Weights of a small GPT-style language model, trained from scratch on English Wikipedia: 21 layers.
Each number is 500 + 40 x the weight over its row's rms, rounded and kept within 0 to 999. Layers, rows and columns count from 0. Numbers have three digits each. The size before them is the row's rms in percent of the matrix's.

# q: layer 16 attention query, 160x160, rms 0.0718, rows 0-49, columns 80-159
# k: layer 16 attention key, 160x160, rms 0.0738, rows 0-48, columns 80-159
# v: layer 16 attention value, 160x160, rms 0.109, rows 0-31, columns 80-159
# o: layer 16 attention output (transposed), 160x160, rms 0.185, rows 0-31, columns 80-159
q0 064:477490463465503534507550501482527480568541511492487468509508529512533452492546491488523474457474534525446539428532486543480432580457472522521483427553469567513474501464428437456539458469549504465544452495535428459511534456440519498546495525
k0 047:533551496531466466455480487565511481563575553506582518493510526525504508507443558482533529535481519537581537552556453437505535430473462511604423431457523531460507460476535456550561524530445544492454422482506488533481540514517523422514512440
q1 054:526486507523523511494512550498542501524425412525467457486492480519457478504534524475548467433585480549506512441590517549449494508519534453502519480522537586462514468510520465505535527509540550592478488493464571427564596528513551471450511465
k1 060:405525475481447570470528456430511473546424535486550467466508507503484570443466482537507488555486480533452485543591491430523517523477553487523487452528466499467483498482601515482490477448482503480418587532461511532540512494559501508414483477
q2 062:507483519556454492405505494456486567512569468482506497482521515496539525513519537492509449425528557568405518486574477518441546514541480538529500535494502547488494457470484491496536440434559490449527503551476455495542553475535520541535541513
k2 062:507481475470428444421527465448478487563551507502552450513475478456487580446499480509506518497415523540513532563521482453514473489472535504457510493505498464506493481471577570539559471492422520498444567517548510494546532457480502526473447505
q3 056:511517466432527484514515506495470462502432561512484501467430445523458484509477518458506570483496419496494422561528557448570496471528559478463537469456543426520520489522499502454451555515484524566505526464477561542503507514555495507479482474
k3 045:479480591509486456584525545490541482504573457477428519546524530495529492571505456537532474556525460504522450451518467547508477555559562527431537596446496468515510547469517455545490525509531442479508477493437481488517504529514481469473502491
q4 062:501570470530439491440504485555570457529535515431501518556528534479474521455501503496425449422480580448492471504480552495465471588436502488539451532507406497513556463475442494487522454436523454477486479523535476493575484522446458479518493467
k4 055:448491571509432523511485564505544511527572375481495471540516499543518470519491546451532501487550496554536485492513514469523494380533502495443508429567548534530503559490539464520527538523485480525476540500499521493486501466523504495454442506
q5 071:492506495499617447547482459492528530490441510488535506450479460536421523395457538480455512520545476446499530559487504462518503503492536520530505539432492431493570495526470512486477562490451531541473476448471547547451481506596499452490489486
k5 059:514501533454531521553498550502540478478448473505457492484529522499531364549502405486524495537519479474554482469480547549431454502588478492424520483507534504561478537507497491424479519589560474510507432524474493482486481536573494458494480528
q6 067:489498484533446473446495519498485508507529434498470463527506556461556484547518517501475437480521512484555518489519462575440459537480409483488481500512546576477498493505518528464548444441506449421507411546408425423584545425418514520544525468
k6 070:488488500457390474485497482504517474517564459467552460499514499492495566493524504500533472475472488563507477520501486475592503429451462472531512451503512508499473500448487529564520461451517484497424649503530483552559510465507494502480462460
q7 063:509580481464553458546449493494547525495478608461581542504517438550452566440444508480445528495411498504452564493455575443491468445433524519551482521472504507494462520509471475451493470486481536520484492432468561540499388552484513478425505508
k7 058:486441475540580578541451481567519500556471482514437513499531573508551458523501533521507432497552467475555479498507454531479482496508482462528498498466539495509473467514490463512483494546457456495515432491500486522468467473542497469478574511
q8 076:475492491501567480512442472479526495421466524478503473548555455540412514505432481482398499518511548458515501528453439513482500522406502467578487499444494503474468487537413530422457531519529480458493451417423569555523495511479506462429470463
k8 062:542479404506573526510476475548512438486438535512532544490468532557498492444452423514510490524511386505484507471503490569416488549478539589510489608450524484517526412491488498445521469533523532462500496496488493516540439456507481526491517507
q9 073:480509466539493507492489473424457496496519452547476506499504485557471430500454479493522533527581518438531529495575499444492521496444544520491451568482485489502526523507535445506519604500537525512516520549492489475448532479595492497525489476
k9 074:455463476543548563500476488491469475475521515429531552502530439499460574469559430466498508535502539545462454435533504543499580521526443499469513431451440554578484518422481488472453490551520448520539475538496491573455491504431512548423453470
q10 074:496512492496475485475536458482481540530513443485482519423504500454552445540515520497572514459532546545543466447567515514555537499580488498408501503574502472482575511464505461524456515521501514528507578543519444494449553495594529544583508539
k10 084:449502498553442459476534552446503461463486484512547503554470471485488605455560493495513512512476537517417528516516567459569556461496558459502487485501441483570441570468492542511508506479546433494485588516561524513474570504502558522432499484
q11 079:515491514474469506467548567480432513480519409497517494500522494470497497591563504503513466500484561499501459461522583528514486504487433507445517434562526500511499524531531486508510451497497519452547454602515470447491475509489494537546465465
k11 060:452537500452465517501474494536486553525475458431517533487500433471504419518459499498445472465458515565531524458485473585564474543533443483499527497531503462493558547479544541535487514450409436531491573472513505527525469528613481477529502556
q12 093:536493561549539522509458449548566396498471587472533463506491444476470511440458436568440531495492455440483528530402408525456533484479490483538473530449492538502500453487481523425534506495447443492481469422466552508541601505446501468428548521
k12 074:479480518519583519529478504587545501487435563554503477485520529549503500459492517547531435540479550478572445516439495454505547494394468532522549500565499497449473498520479512485559487500588502456374476528493565478527536494528464485511569539
q13 075:478491465431515431518523493447512498450510490538539554514548425533451564506457443540536583479469544482535489526479591458486403517477531485521451428489441479482493525511480590497503553548498490522510579476466576529466426507513486513508510489
k13 084:475489487547465437534470529474411399505511432428506527505466465484472496499476440436510559438563464504542582402558526511530543502511555451442413492497450508590506537457497510477445532524515509564494485527530531568516538450527535442461448459
q14 096:514424469514549506481500585533547500487488568528494457540469512538531558515526430512492503453471452462521520551414519499455415461442502452575516510546479504494516473559553521514493542480483440482498489434530505515535494514490484459481549470
k14 086:520492510491536541534547508503490532504538528517503531529490460544456477539426473493495543488481450472506485474406443522455445498544455497550521501441552503482529442530513535475551515535549517436518432521438473466500485434460440482529527461
q15 080:487578444446463385474444531499499573534451479531529524481525480547481485445481498473523534509485534569559557512502517492523414530416529493560436532509464425475521471485467468515479518548486550482488572475458567494504417531568533560457532562
k15 094:539472499480486528481555530515448481597462504553498448495543538501479568482468490462506516475558445518515486436476517486468452432442541390532458544538447553517487435478560462579475511508469496502457493507481552463544511439443541505495517604
q16 093:521533444545524529456496490516477462522528516524448494486469545471593469501479497403482449491488417446535474533511499494514437468528507526535577486523518581441561481561475468532463534465530491491398426499543463468508527480490471552618537519
k16 110:537510498466517484496576611525530531523603437493432452471518549521544550486472525513440527465453556461464499534423503547524499450563510445481522567450553526469483483486512474487562550448464483499561504451473465512450412549508456529477500596
q17 128:487473524478448509430456432514507466534458590469532524532560445443478483411531463542510503492563450511439501532541423542507510468426528519500450519472532558464502473509502563470495484527462487505387441489494481497525523486496503454479506499
k17 105:495489480467607539496474428528508488544452611553592543565515524532450492474503537502520454521484477507577458518503524532535453516484507575573529441506453510475508452593497550452523457494532526428380469547527459453564546494511490510541508504
q18 099:452510468465459466429468546503490512535455514421496443539457556550476466473571524509592407508605507523436511474539456487542482529495543499556419520463534451513566491526511499498473500532495484475403454514481429494491441557548493456502479527
k18 114:551509467531466451556519482452561499505472447466458478523490557517586505547539499545489479463564574535497422542563498450455549590421523477502512517536556433450535487514445463526505505481485499514592533453465543468479483550594452464503582468
q19 112:445448559436535477497412532531562422506467611500531505518508488502414486515476490593499542537551494485456467487493482528493501469464469459485500466443535482528513526468452469487501537531407455514491489489457534530495490558505450467411504492
k19 111:487589498472488476434570617552587532461413614554493481491475467483535503480563476567458496533440536474426450534466559576462493466552537505518523544407559558524483525494499522512503527520530457435482503492493556517480405526456481526524455597
q20 147:523489436436505549527474542484513454507478526506526461517499538499459529446478482491552487536501473500457454460458488534482509577497513479583511559467438524528492408478464489498459452434475439464420445455429491536532520467480492552436579470
k20 129:480516438525554560474480484483429487569459494523436492433446508550509563391496472501472562457516436465429511486461553506463539470587529538489484496569438488542551500451452519487458519416431485565450476550468498548513538492515388518418508514
q21 130:474527520413474467512469533473514562410490432440518493554512495439496479507510486442603510507532484522490511455584506485507435541534497523479518602454451495514503468455495498496478495538531474509465551482447426426533506499499448508516467525
k21 135:482487474471504490459425581509485514463520499552533570558582563489460469527556551527562520517534518464493477453478365461499436452536438515569515542499496509591491462477505523505534589513537556487419468478510505555443540535442577459502444489
q22 152:497509548522484469540441567511461515527470444456488481496493526594510497548503461470500479481569441511505461522432457493457500488522471523499540546458482566402473465510550446534509536445527507439557495508469533417456523575447496585508482529
k22 150:506523550477477475501487474493398557512507499483534496557468524473497417513478491626558512489550537535531533540489527503420509494521510496512569495516560489459496511451529486466523539428533490444505535436552450493554506486510494491475504483
q23 145:536479514523496554525492429500541445555512549507519470514457436543602500437490476480543530515481509492569434453505486535488488557524548536482505433474550439575578473532561534504494459453489545502481517469463488508466539436459538524461491483
k23 143:588464506453476480523470515447560444506484517416543502486527500420478546488480536563480496486539474562486526479505440483459502539539543496489486445498495543505519576541497501550563491452419474507539465416458545475574503502480508496506485459
q24 147:456459536483498466429499520492571478513478499472503520468538513492531441497395501548496478507463507424502512523532510514486418594516491489514541508543500428534438530529493465460544495501509488566560469471558510461532470522599483484519453553
k24 150:464467489509453525579526448516480517538507518397495359505582432455469524529471510495497547580479450498580514530523522550506433543537525566493517547499500497537478473486445496479520526523463573569528511482528581482508483534539492501509545498
q25 141:481534445458492522565497462490479481491522601518565552497545521537500497497529556537482390531518532493487524444478593504522466515577532446459488502448487562484524508477484570493491423426502447485458575519492461407485480516481445557520419511
k25 130:467453435454459498535522470505487550492503576547555505502496475519465522516483474536522477558501510454559605501523578588524573520538447518502517459480549444479497522440540529487490504504568486477527505500530550466517504515550434540500451485
q26 153:533479476512554481528496520524513508464428589439474476476466485465498515587515409530458492399489505466536552486537461519510557525467432491560513481535488467504497527520509438516503531498428518526538547433455463498522456581539510570485497466
k26 151:557417573490473527482539496484482478524435560394463496479515570487508497542494499454525532516497542450536503477521504469491473461446551532457547462499518459459524460471462442580484518455482441462578488439483447491562554492504518472467449495
q27 152:517446470497618502510505512452467474496541480455511488484512536535489534504488507569406484554473431490494419464527527501495559486484469473493500440504493457415554464463561485491541507599520470506518476447476484458450479468533538549520517457
k27 144:551537483510466521538437447462469462443478531416454494507526444532506494514523516519442442468526466498482479523476405484517522417567477462553542475477541526487588424497532462498481484533446468567556554486525445457441442467555467456489494533
q28 153:472435458517457460516526528451462454471519407522445469563539445470556462519461482462477480500502485497558526503457541487476532493528457505638559554498508529450484534571468480530484527467476563472501405519537503480465541451535513455481474480
k28 145:505524520489514507487532538505555487486448534535521438584537488497541560512493533565528507521489554532474461449524478520441508432541527638510505480491494470483472535482452526524468464503475545468512453522516549481502433466540425436531516496
q29 155:475517524557491552495446407521496474568571433545499561469603491509456473513478556451483539538547509560534472523479479530503449572519561469435509519553572475505516430537456449504512483539488474597434523461459568503471460545485496505499551479
k29 149:535483501496563457468464528520552483541548433578484561440483540486491438512441534514426538439529490500505461436545447617475568555484509484485484535546538517461546507483474501475401528483567491514480500481459497480522508548506486474550487457
q30 154:455471544523468485520462543541579538529497453525535462518565500502549566492477422574517461461494487494441450538537509572465418554486510525447559563511480528567537517556480466556459529462514458564482476482489438562451527522438542518511519512
k30 158:454496507537450513474494448501532531521561399511532453495457491493537561440485511519435478453520514479505514432443589503513474467512531563509504615510540509525541509430570469569513529504435519567468442456465473561479515560508479522459469471
q31 155:454523475484480544468412463479523462533495506572519496470537453490487503545486512579413471544527445430589548507509518499429504377531526514574502435524551434467539468494552454550457513441483526450550538476513514502467553476550487539522426488
k31 146:467456433472504502509462453582519528546504472509379436495527456509549537533510462491557468478609471505487507542469497487504528481538478572519491489459511439400592473562433553530482428443561437545516471481552527557474450535499505463495537508
v0 101:550468520541574470497469558497509534574512526491537469543449432488572556508560450492506588576532486394548549529564485493510553425467434472444460543569526536525492450484450513516440508522576504479592542479553488520477489547502504514532513491
o0 092:578493484481536486490564497596459516488554556396521525486547477457494532494466471502585492441555458486505407566487491469464455526541500491526494506512474457469534459503483414433538608445415445481458511525492492456487492488497503548501523487
v1 099:457537439528497457458564524465517575469495531489551403462554535535476531460420383559563492530514527543512457472645438539489554511565490458480496454494524549465555542452533470497542440519520462478477520535513442544564499545499528518525503487
o1 097:533442432437512554504519443458430470493560512582484539480528458453549451463600483522553494518487434505509502569520536532549476479513575516568503531541462484523465526527511513437434557520545547524502497523453527486463489504472466527479554483
v2 094:452456536569581497571504533507489562490507562501492535498488445421415522501537625516513526552558562460445529499552507495503490471496538482467465591506521441506519473451544527504538421511514463512486536481505443463555482552500527494393506490
o2 090:452508518461429553537507488533549520507490522475475474442549502511536439417517420553499491476478424488487519497500517507531528447488473485523558455470508526505521514474553518444549524476388488574484517554554495570508456488479519492529449404
v3 100:526565483478497554560535520558434506467514546505511512512547434613541545486516496499478533459537511500512529506505537537507425503502544501433518445423539465491427513460487531490505480466490578479475470498445427460525464470534494444491497582
o3 095:483493492532475499465481473560563486533479565526557555524497497463429458521520502470481523457571462432515530514456437596444561493508510517491521497577528479540556523538455468430452444533531556488501485482532490454531479498506478556521536488
v4 100:490484502469530570488495480632465479585507508471453451555538549515410469415489498467501538487521501509502498490526449464480521482476473546429495553530480461433480501537497495522561454487511493448502516468580435422454538539482465508525471579
o4 094:576549537464509509500464454496593555541472451536566563542494519465565576477581493510554535518501422425500533456481480467536503546513517472518450444494489546494514552460524439545474480508469557501440543488469507449469477579513562483528470533
v5 100:441458462554518485485488539456412427497473453461579447516475545496506495566512490550482476530481510482539545484452487512471519493529459482520500495467365437536450485508543516495449521529509530515476506467476439433454534564560529565491491505
o5 093:463458526447477471538462477528474559488482517448510542496532546483477490466517466472495495439475493487548490538563404423554396444508515448445454439495520549461591551505559510448454474486519473486477509500533457573483526455406471450424531494
v6 094:465512404459594499509524541513511500521541491530498504534494501500469514523457478499513513561484463577477507525489530471551439446474485477531579518459487524552463483517490418525428533545518437400514480522496480531529467546481500530452530409
o6 091:464410490517468490521527561482507475467552540426483515476494534544474493539551433550498489499459485460514514528538457494507554476463523514512462461488479525476441481512488421494504448426468508479509461450459612509460533583468419464555458538
v7 098:571557406484567423476500511511473463451484529487505427514486511571500529531559450507438497411473503476494466542468520554505544528521461532500516561481496556503512530439502456504496427532506506511488529462505510459597527507440597453451527490
o7 094:478477533588461482504455522561478460584477408523477540474518534507545506516509440461522549574546552523512554478494499559525436549502535570519460501502493524545478504507490537485481541532508513572459494497505544508502560469552458566498477464
v8 096:496528572584499510493540455532485437479489478475489517518504453501535486507506492479469521491601610536475440563487511504541559449447535481572487543493470452496545515445514552458572446542531580492430493586501522522564477493560511589528461470
o8 091:462487495502555473512485504514472485466521474503488524478511463540542499550493524587562477490391500455547548489545507480467486488552435552454548530514451543429469515421484500406490533524471502576476434535517463542512472533489479520513486491
v9 098:445463436477490487529547465520494430464502508516520498531459555505543486450472543543477512494523502473502542526440475517490425525527500497466514504506501558521523527456477438535512505526601489601501501567626537470507539543450476516533515521
o9 095:563496489501532520542478483500525433549491589585508462524497504451493499474535456424521400519538506522516580581549430488498465485573521514523495491467495456462515452489541447530493568495508470408534486467525550594527539494489511425543462460
v10 099:485514537545481472475485491442484502502429500526496501534504434481479519468528480543523538463464540472430605532494473568548380535491522491466499485493517529444512491568485477543449529468482496498391475445489499445548559471519445576499527420
o10 095:496508529518485535517504548503496510477528517510537434434526495436497486505528428503505494526453493572548504425488518530436471495511515486506465542485482508512477504506501486547476489504507458451513520527500529530560454569513474468540476524
v11 097:518428492528470530486495447429511521426459461536469592458483549543521485488453521546443515596475489522473490512423517546489458464478479508474509541481475449513517526518519517480460489479527466530471463429531444449471472507518442503495479535
o11 092:432533578542555427486483463525473485463508576482454483457517490573514493564476441470504481586595517596531445507496492476485481483457516477542527436474519461550488546543472544511542521453529469511485530484492488537472550493508462474552486537
v12 094:471502448599516511475538508546541456467455505510507537498505548443490574537497561521494522548502503482527479480479530512439484543529489436514493479517527485511431473467491500468521521454474463445475565464512472502483470470517424436490529479
o12 088:542445480509494460536473535475536503542473527527471501483532479491462522487511470533513565527515507566496522402563505524406447543500483538505524529443526480497533573503510451574479509478549544539489502571471480488486534544530499509464481506
v13 101:414520532485509532498618483449520567498462516529485460485454507555527489528526476458480510447553475502500470456545469531461481503440468548517497502507449405458434540437477511479459577554517482463523493491545507467519474495498426564513477490
o13 093:537547477434546480502485482489574484437513523477410500459563504468432446526530506514464506467489481515450544497506609465484464552586523500495533508496486545495473526462540523457509505447444571451441526460551493478497520507482519516528536498
v14 104:458533525564514511554488487538559541505599559474433490466572516510537473569532512491531459437553471472541532553487450530538543558483475481451492510517463490517502485604431484540483531497518499527437442539467484491482438527486475536523574514
o14 099:505526508562510555453446527533515565466503522487511521563530575470463453539470587498551479527443484536514461479492444491543497486529481555509538427584508448517514544536453456503513585521484517508531482478554490453464453506525480416350475500
v15 099:452524472601486457508543461464545523517478509537489518551492445460448477570550476503449513496551538542512543465545504516571485534483513486498494483488564500527508496493525458495469494458469509491471505488594439466405498513467491447418485534
o15 093:562490536582521497503445583511524536568527503486531495491527528453465571531496503435485575466516419541540518489538481546468522484494454491480510549477468497550434493507614549515581494552447549502531443534478576535500433418484494507529535471
v16 101:519537451570554475556465567499526549472468496460439512486433497478584535509473593519480472405528514535578547483484471505554492493559431498546498495451537484440505505492471476508550521489519522456493503482500454517443511518468522451510476540
o16 099:497453485485523544498461510413484449563442419473568496499469520513493520477560515530499476533543495433428474533487474468426477473467510466444532491578495501503488451582548463537455564502526440495563434447552551545514565516547510520487504499
v17 098:574503471411454535448535562480452477493479503490506489489481504404503526507502507489510534513581455529484549507525499494567528431504491458492485493479392452491488474515527494577528519544598428510501438447549460506477514546477447487453505571
o17 095:454448554411558489566488467507466577541482508497471524608486504514467463469557464454469490545521558466520517463487474472495482553552441497539536528467523475524444556527561472494452513424510503546453462538469548420545432610512568516542553502
v18 098:463579551490518474435503531519491481479489479463520520417470449492471513490539443447471543486567461492524588487493519458440500502461448523577549496527478552463499507505468524508446503515477566436527444516477469368440443513542504511524510529
o18 093:477492458550530496426429498403537555467506529455507388544541438573518532520475517533461449466570566484452473435537520484511467476551514512507525446499525522567542479550489484498562547505578524493459499558470440527500549556528523477485536455
v19 096:487578470469480556609505526447518498464514500499515485481478511567540474409543529480476510494509565531469514462513533441456562491521536495475520463453551504528451479590533498502507570487484547471542460447527456510555507531503575517508512490
o19 092:483458522490556532548521544474496479558487501492480499495468537512520511470479526561570486506531479485501531548569498487541527492566528484542438541523529539576585579471435518468437417483446471517544505453465434463498440443534514492522471520
v20 098:544546427544456539500505499495447510480475514558569504451495487570485518517440458435485478503589456527463510552460492494477499498514505478472524491478462479528469512511432475537513535484496473570435592412540517472406506478406544510556469441
o20 089:537444475462546524517521535480498531559463469475530564473477515599540450428534500590491465499529544565431547413547486430493474539537476486503473492496564504440430489413501471462499441520473545463531550533493573542489476449527503486427471487
v21 097:495506478525523427631525476564504525566473480456558480468616486418484443480505542533490490460547482500431467477461465383461504544470526512547549514486521492479470471488513496472478493530543414475520493438473504506523510543495400518521581477
o21 097:471470505470500505468528496526545496386559465497507518542404513501525464511453482524489497483502537538579460496459475524501460428501532562488403432491519550477469506494494457444447496480451492492522467543440465527492536567528498545549474528
v22 102:440555453526523514464520393483498519514502514547461517391530491480443492511504533532537477520513482525594405545472529483501579491582435453523469539510505466538523543518513497535550484484445459441573486439508526459535573516491540447485408495
o22 096:505486478509494424519447537464486469514501524521477479530592573513522502444479539536489596479461512488434503418468462487467520451495469541559467427490558529480551493447553502422451517514514393559457520502447484492442489498501498533555497486
v23 094:505490551450481542476459563467470514506478527494499528481588519455525583532454495524484544501529507527497473506502521517452462482542476472569466534456479417506459550471490521511515471466493495489551498491534473483427507493476499503550521448
o23 089:556475497523508503516473482520498447488560451533532485536426570508430596544457475482513564494484567524450581527494518444480576532468507504551500454533555517528452463503526448482449483468471488524490586566554478519500545469465459501488525517
v24 097:566503496495507463426555511513509457502540513494473506521535492453508560458510422535486457457524481480458537484460476437485490561517481476470449473478595459449515549511503527491504462584511541545462481445511514510526496491493481388528481522
o24 094:485517471557504456569552482487442499508441474526539471499518595533498537543506506476539549558488474500483535539472587484568438461446472505495591567409472528512448568429479483495496484520407495505522513564479506501504504478539517503586567485
v25 099:511553476429492516508558508517472544423495534518454513495469501496484547480478518522541463383477413506544439508517481487509566497422477514538460461505454495486506507535585586474536556480501541545517539497527460541558488581489528479484545466
o25 096:541545466537494543456501478523481498536523520463407602532478500480484528542496550556439492520475565397459550484466538495528501462499540510466454456407473499490517521541514429510528535510474484511539570452481485553525522396422449491552470441
v26 098:493572565485468563494461509570540420541520534506521564555492531454583431490555475490529594481524506479491442524478505511472512519592512546475493479509506476494503552469515480561510527572436455507487509482517505548503511491476525485498467495
o26 092:528475429449525421450558494590445598521433471493472441507501494484504508451519416511510425445490511549510535456489537473541428501481492548480485495548463480529523431521524483491543546546489578435503495447462497429439513438565456444548494470
v27 100:493493500450503489536461513519520485479430510549539425575530552469503508426533479545500593493532560577570516517553506454507544547473473457482535509476488476500477540574525478469420480451512453547472497525463503513475453475480513492528489477
o27 094:476502560484541517493544570469537481592517537530460588430467529466465499602503451454449510540479513551520442518493453437446447538495507448523460456510539555471525501424542566422519500515513566402529413486515480522480538531502529507462498429
v28 100:517559514491481502428544515606566427531535524471447479496482513518469535450482514539527552572530502490492426501495534542448529476512506499462550514453484398484546534565511447545549517510508546522470498434597471495473525460567542572424534458
o28 094:460498522574478544461493474502538529486444516458528559519536472545549485527553477505523526462497492544480556472472544503525537502460535430494508469516518474466474473451511570463479425540479461465455432499531483434473483522496557508522494485
v29 101:509441559454549590552479563455496464464477509481488453545512497493575493550504503486466428537538458524461453499556555469460470617484446536509509501499501541463571491500552454473542591484488488434427506492527479548476556528464502494546510538
o29 093:454489501464523480451470517506474543437481548506453541454474528574485470519518453477509597517485486426473537527471457462493516515479557498532472577501498475516524433570435497530522479508487497487590450528483540497495493508545496474442465472
v30 097:481569473494399458511471498449469467468514498453460533474443527525467535522502524549491490543505497444438464474544490527426521484535475556532442559535541498431494454496478512492556514437546450506492431422444585503470465500482509614473455505
o30 093:476532544517602409498514537510471516510608498520492525472483420523459492468497508521491489525552485524508541540528520498515480490464471541514498447535533460509528453505492478466559452544525498508476528563537517525487463533488516451498494515
v31 104:419440504402490468520479487527509433520521566531568480495505525500464573486521461489491477457530476531510540468419498524450528503466481502471460509488551461531514476502511429517565505496523541476537469470487528508489472442466466561508476540
o31 095:525517479503454484520454510442545535417485534485541544455503586451508507499395515425525414518503509454517513555542550538584508555523488517533457503491497512481532505432507556593464489495498464529447524538461541480460579528575539460433440468
q32 090:487485481409528546541508533561507464484537490533463552537544466400485487549471474493465478390453493473458528438491514582504488473504461504441561529454525509586549431595498488516477560544491524523495364568498570490438501453495498541477525467
k32 082:494525553525517470459434497528461442534512506533506461475408463459498523556539495514511516509494512400579508546619432421371414513570524479519462464502502521505505542454542454483527438519445574494476538469444472553505498483512509413528545476
q33 082:534535448486552493489498446510508482563511568473455447470554471540444450495476485478506492505502497462427493407446520497551415463454482436521515504527469498487454496560511496464446491524531452515533522519562477499472540453460552486478467507
k33 077:465570458479447505477499538514529524465551494527507536529502448506568530512432526519498481468498448530523419499509509534529515486421513441497532533498504531529445502564562533551477543523548450523507500486531488598500445487494478546515563505
q34 086:512464544442560521547558543514508435391482464496446577501422516462515506492496464535475493497530449495528564577545529482448540456459498450474519430519523441527503507487473477542429572554496525527519505454559557490424486503591547496508529521
k34 084:528549486511430502518491558530520405569484532444512563507408450476501493486438543501505470478494455483471467519552498444466499510434522539436396527569605499471535533527522567503488475535482541500492510439415512517549484538461510512459497481
q35 086:501527576493470613482502484487488493517488477492491502560516524504523457570510507490460504497473415495528536373420532475532479486513442508490490531531544552491451542437466510520513543487559488488526532536540480525521478508451508527459543484
k35 089:493435538461554496532503427504478512486441505502446504419539446519436502451547504490536434495503509545528467524529446513441544425532419523489470557512412453523482488549518469509416529546527527475485529552538564552448492542517542535497433480
q36 091:462519498506572544560528492482533465404452555543485493526521530457465488463521533529468445485466464473537570519476566492513499458470544522452449492439453491495501442465517524510452564511509519483481491450461501544407479494575603540455528427
k36 086:512542510530456501494565465465515504490480497471479414489534511592508582461436466426506488529508507505417517470519501575509504517478547409500483457534513509427523574420437551522522533562480497495595518462462528560560459496517452507488437506
q37 093:454518566489514566486488476543422421465502449591527588542538549389543459535534525530445539471459420542527533539495475473483552473450530486478538560488483498494487477540528466530556553481506527511522435497509553510528471463475443564528510455
k37 089:500476505462566574494481465608457389474580528525455418532528494437409557536511499482541379470497514491515484535440503471430445473523498421507431518525449485524540517470480522490475496487468519544407512560460509547416536531521522549466486415
q38 096:530469527481482436510459479538509491475483488489531608512499466497446535484529461497510536472452532482488526563567479479436520536525441478524485505400427483491520485568502527527517564471444541564451416458525550470493464520461448449474517508
k38 092:482499486547568516498459527516530454576463539521487504439469566482500481494567544471506542512520497481498458482496498479425473530491490425523426477475534474437493506433511518493512491450441580516540580505453426526501478508502518485441591531
q39 076:534518518527488436493532502503471447490426516557511535559551420456493472481502505532515549480564451529527548540488483495543486489447581495485561517489442495545500488489560515484459544556460479500593445491534558491416555554507528481469557431
k39 080:474488415492564534519519507543483500508543462481488467504496534548504490445515459532438485484561588574475470495601444441418502510546463450519542438502526497485531425516462486524486484489456458581528504545522482508423527507442456491501511497
q40 093:463517489461522529530497497541547483522463523465512513501553544407486507558571618520526510519462480484510504549558558491568517501463541481453518496483414510518540463478471564466478489510480556564502478501621517480413522486447504473512554490
k40 095:559511521521360508532516555471506583504503459458494462491465448580517531489501524560483518523556572510469528564516471509441488525509518450522525555392564457359473447428452458450564476531463500539531493519510532499530473532582504503534492474
q41 091:459460569484557486597474479500579522496499450518555505522557505495438520467518443499520488492491517507539521560499587462515482456534574518481542580533451543549494502532493551504470554540549555509460599487517515478414557528566538530460487551
k41 086:471475573539512550536483476518563554459567471510508453429497584507484537453503566463522413487571517525449485486516577476455475566455575537515454445472487531511553519429464496521462478532494490538504525460488465541449501530504469475501488493
q42 093:473461528461542526438513481490446484499481537543505476470516553504551521483474567473466450541490468460483494465468459506554514457487490528455524481497530442514584435505513451490461451535500490470464514531511488397526560467514502569495538472
k42 094:404497513433483517584552530507437533525522524483431502496537459452527569506424558545440469513524441455484523449563513485518453478492466462501510408518446502496500518481570503490464494481496470509473463541512485520472464585486458550559527552
q43 077:502533458471527508499442493471450428537478475456508496501386604489494460485556539565470469426491518484504535489497494483539453512521448535537504454461464576535537431455445493450484426516477525454442545502520532505506491471455498549529471431
k43 100:506488541434485554549500473548453430556509528491503503367499501522485531548530532498470469472434450429504524549446449494538491522536444544461474518409500542502487444480550474501536481591470516484470492560458513504527527488444511443511440506
q44 090:517484482487503472504550563502570543545413528501501491542508547485466490463489508477424427523519440538427575574498517539456520483503451579535507545484550449507465520491461496522552502472499517512506551419507526480541536521501442512499483483
k44 094:454528471482494488479580501601546550447514550578567524557528490519539523516465477450533435466512502451439519512455564472515484481423495489513450497473471506480413502487470484474405445488470512506516485488512552507550445478546544508437494464
q45 096:610494460463560509492487530617442411478495439491504516503447555470546495452501501547516493459488559473519501508469505467507521503539468523468475513473477458494534504490475540442440468546419446478419499551463544473515496499455436480427488452
k45 102:590504457447541499465552530409494505497537531502517509509489585427520517520556474485499474529456475469586447522484470497549511548532469471495544427530487503466514503541484573481461469498499473503449490409513526521447568481477549511504513471
q46 097:515496613475481509538535494514508473503490535546532495443469499574496518456429421490427554513509509514447520498455541453482527525590507487457402450516516532543503586533462559458467513568552539505463479496469516474529457524525511509465493510
k46 100:527500526485500492454474488537559457474506456538381497447479459428525496477504530532460556541478535456541459518469504499579576511542480522420567496475438536548514465505480531436491459505495552496569517418492473450573486453452512499548446469
q47 089:500497453479497482531524469469408476485481487534531448451507464548530531444533488521521380601505538509466509444461526443525507577470472465552492565536524414521533473512471441438473532491505503476440454540551431413487510464480485475508515504
k47 096:441544526451519539477508511508573498486519548468549497512533448440561495484488566510478508561475415530516529487549482542439553514511414510514470474544485418530445502495580476494411491453472505468502459546518573526481511539480412551553521499
q48 091:443486520435483497539493451542513504491532615527472544561498476510531493399529441571500509508485525516481531489446498550455555521458492474537500555404478419499508476483478444497479548500454481545467502479491503505447506531493514534426478451
k48 103:521491535441542542518465449519526474505509502524520497483531510475505569426586606408541434576564521519558541503422503551486470495537487498516550480474487486497506452493493515514490508506535427499511462424543489575493466541478572471441456493
q49 082:444563481514477484531504504455480549474534473454438443517484546490489470512487537489554504560457511493512547468478473401533529526500479569519566498559462439462571518508499451442510504538534612447535653564487521468465478520493444501513515499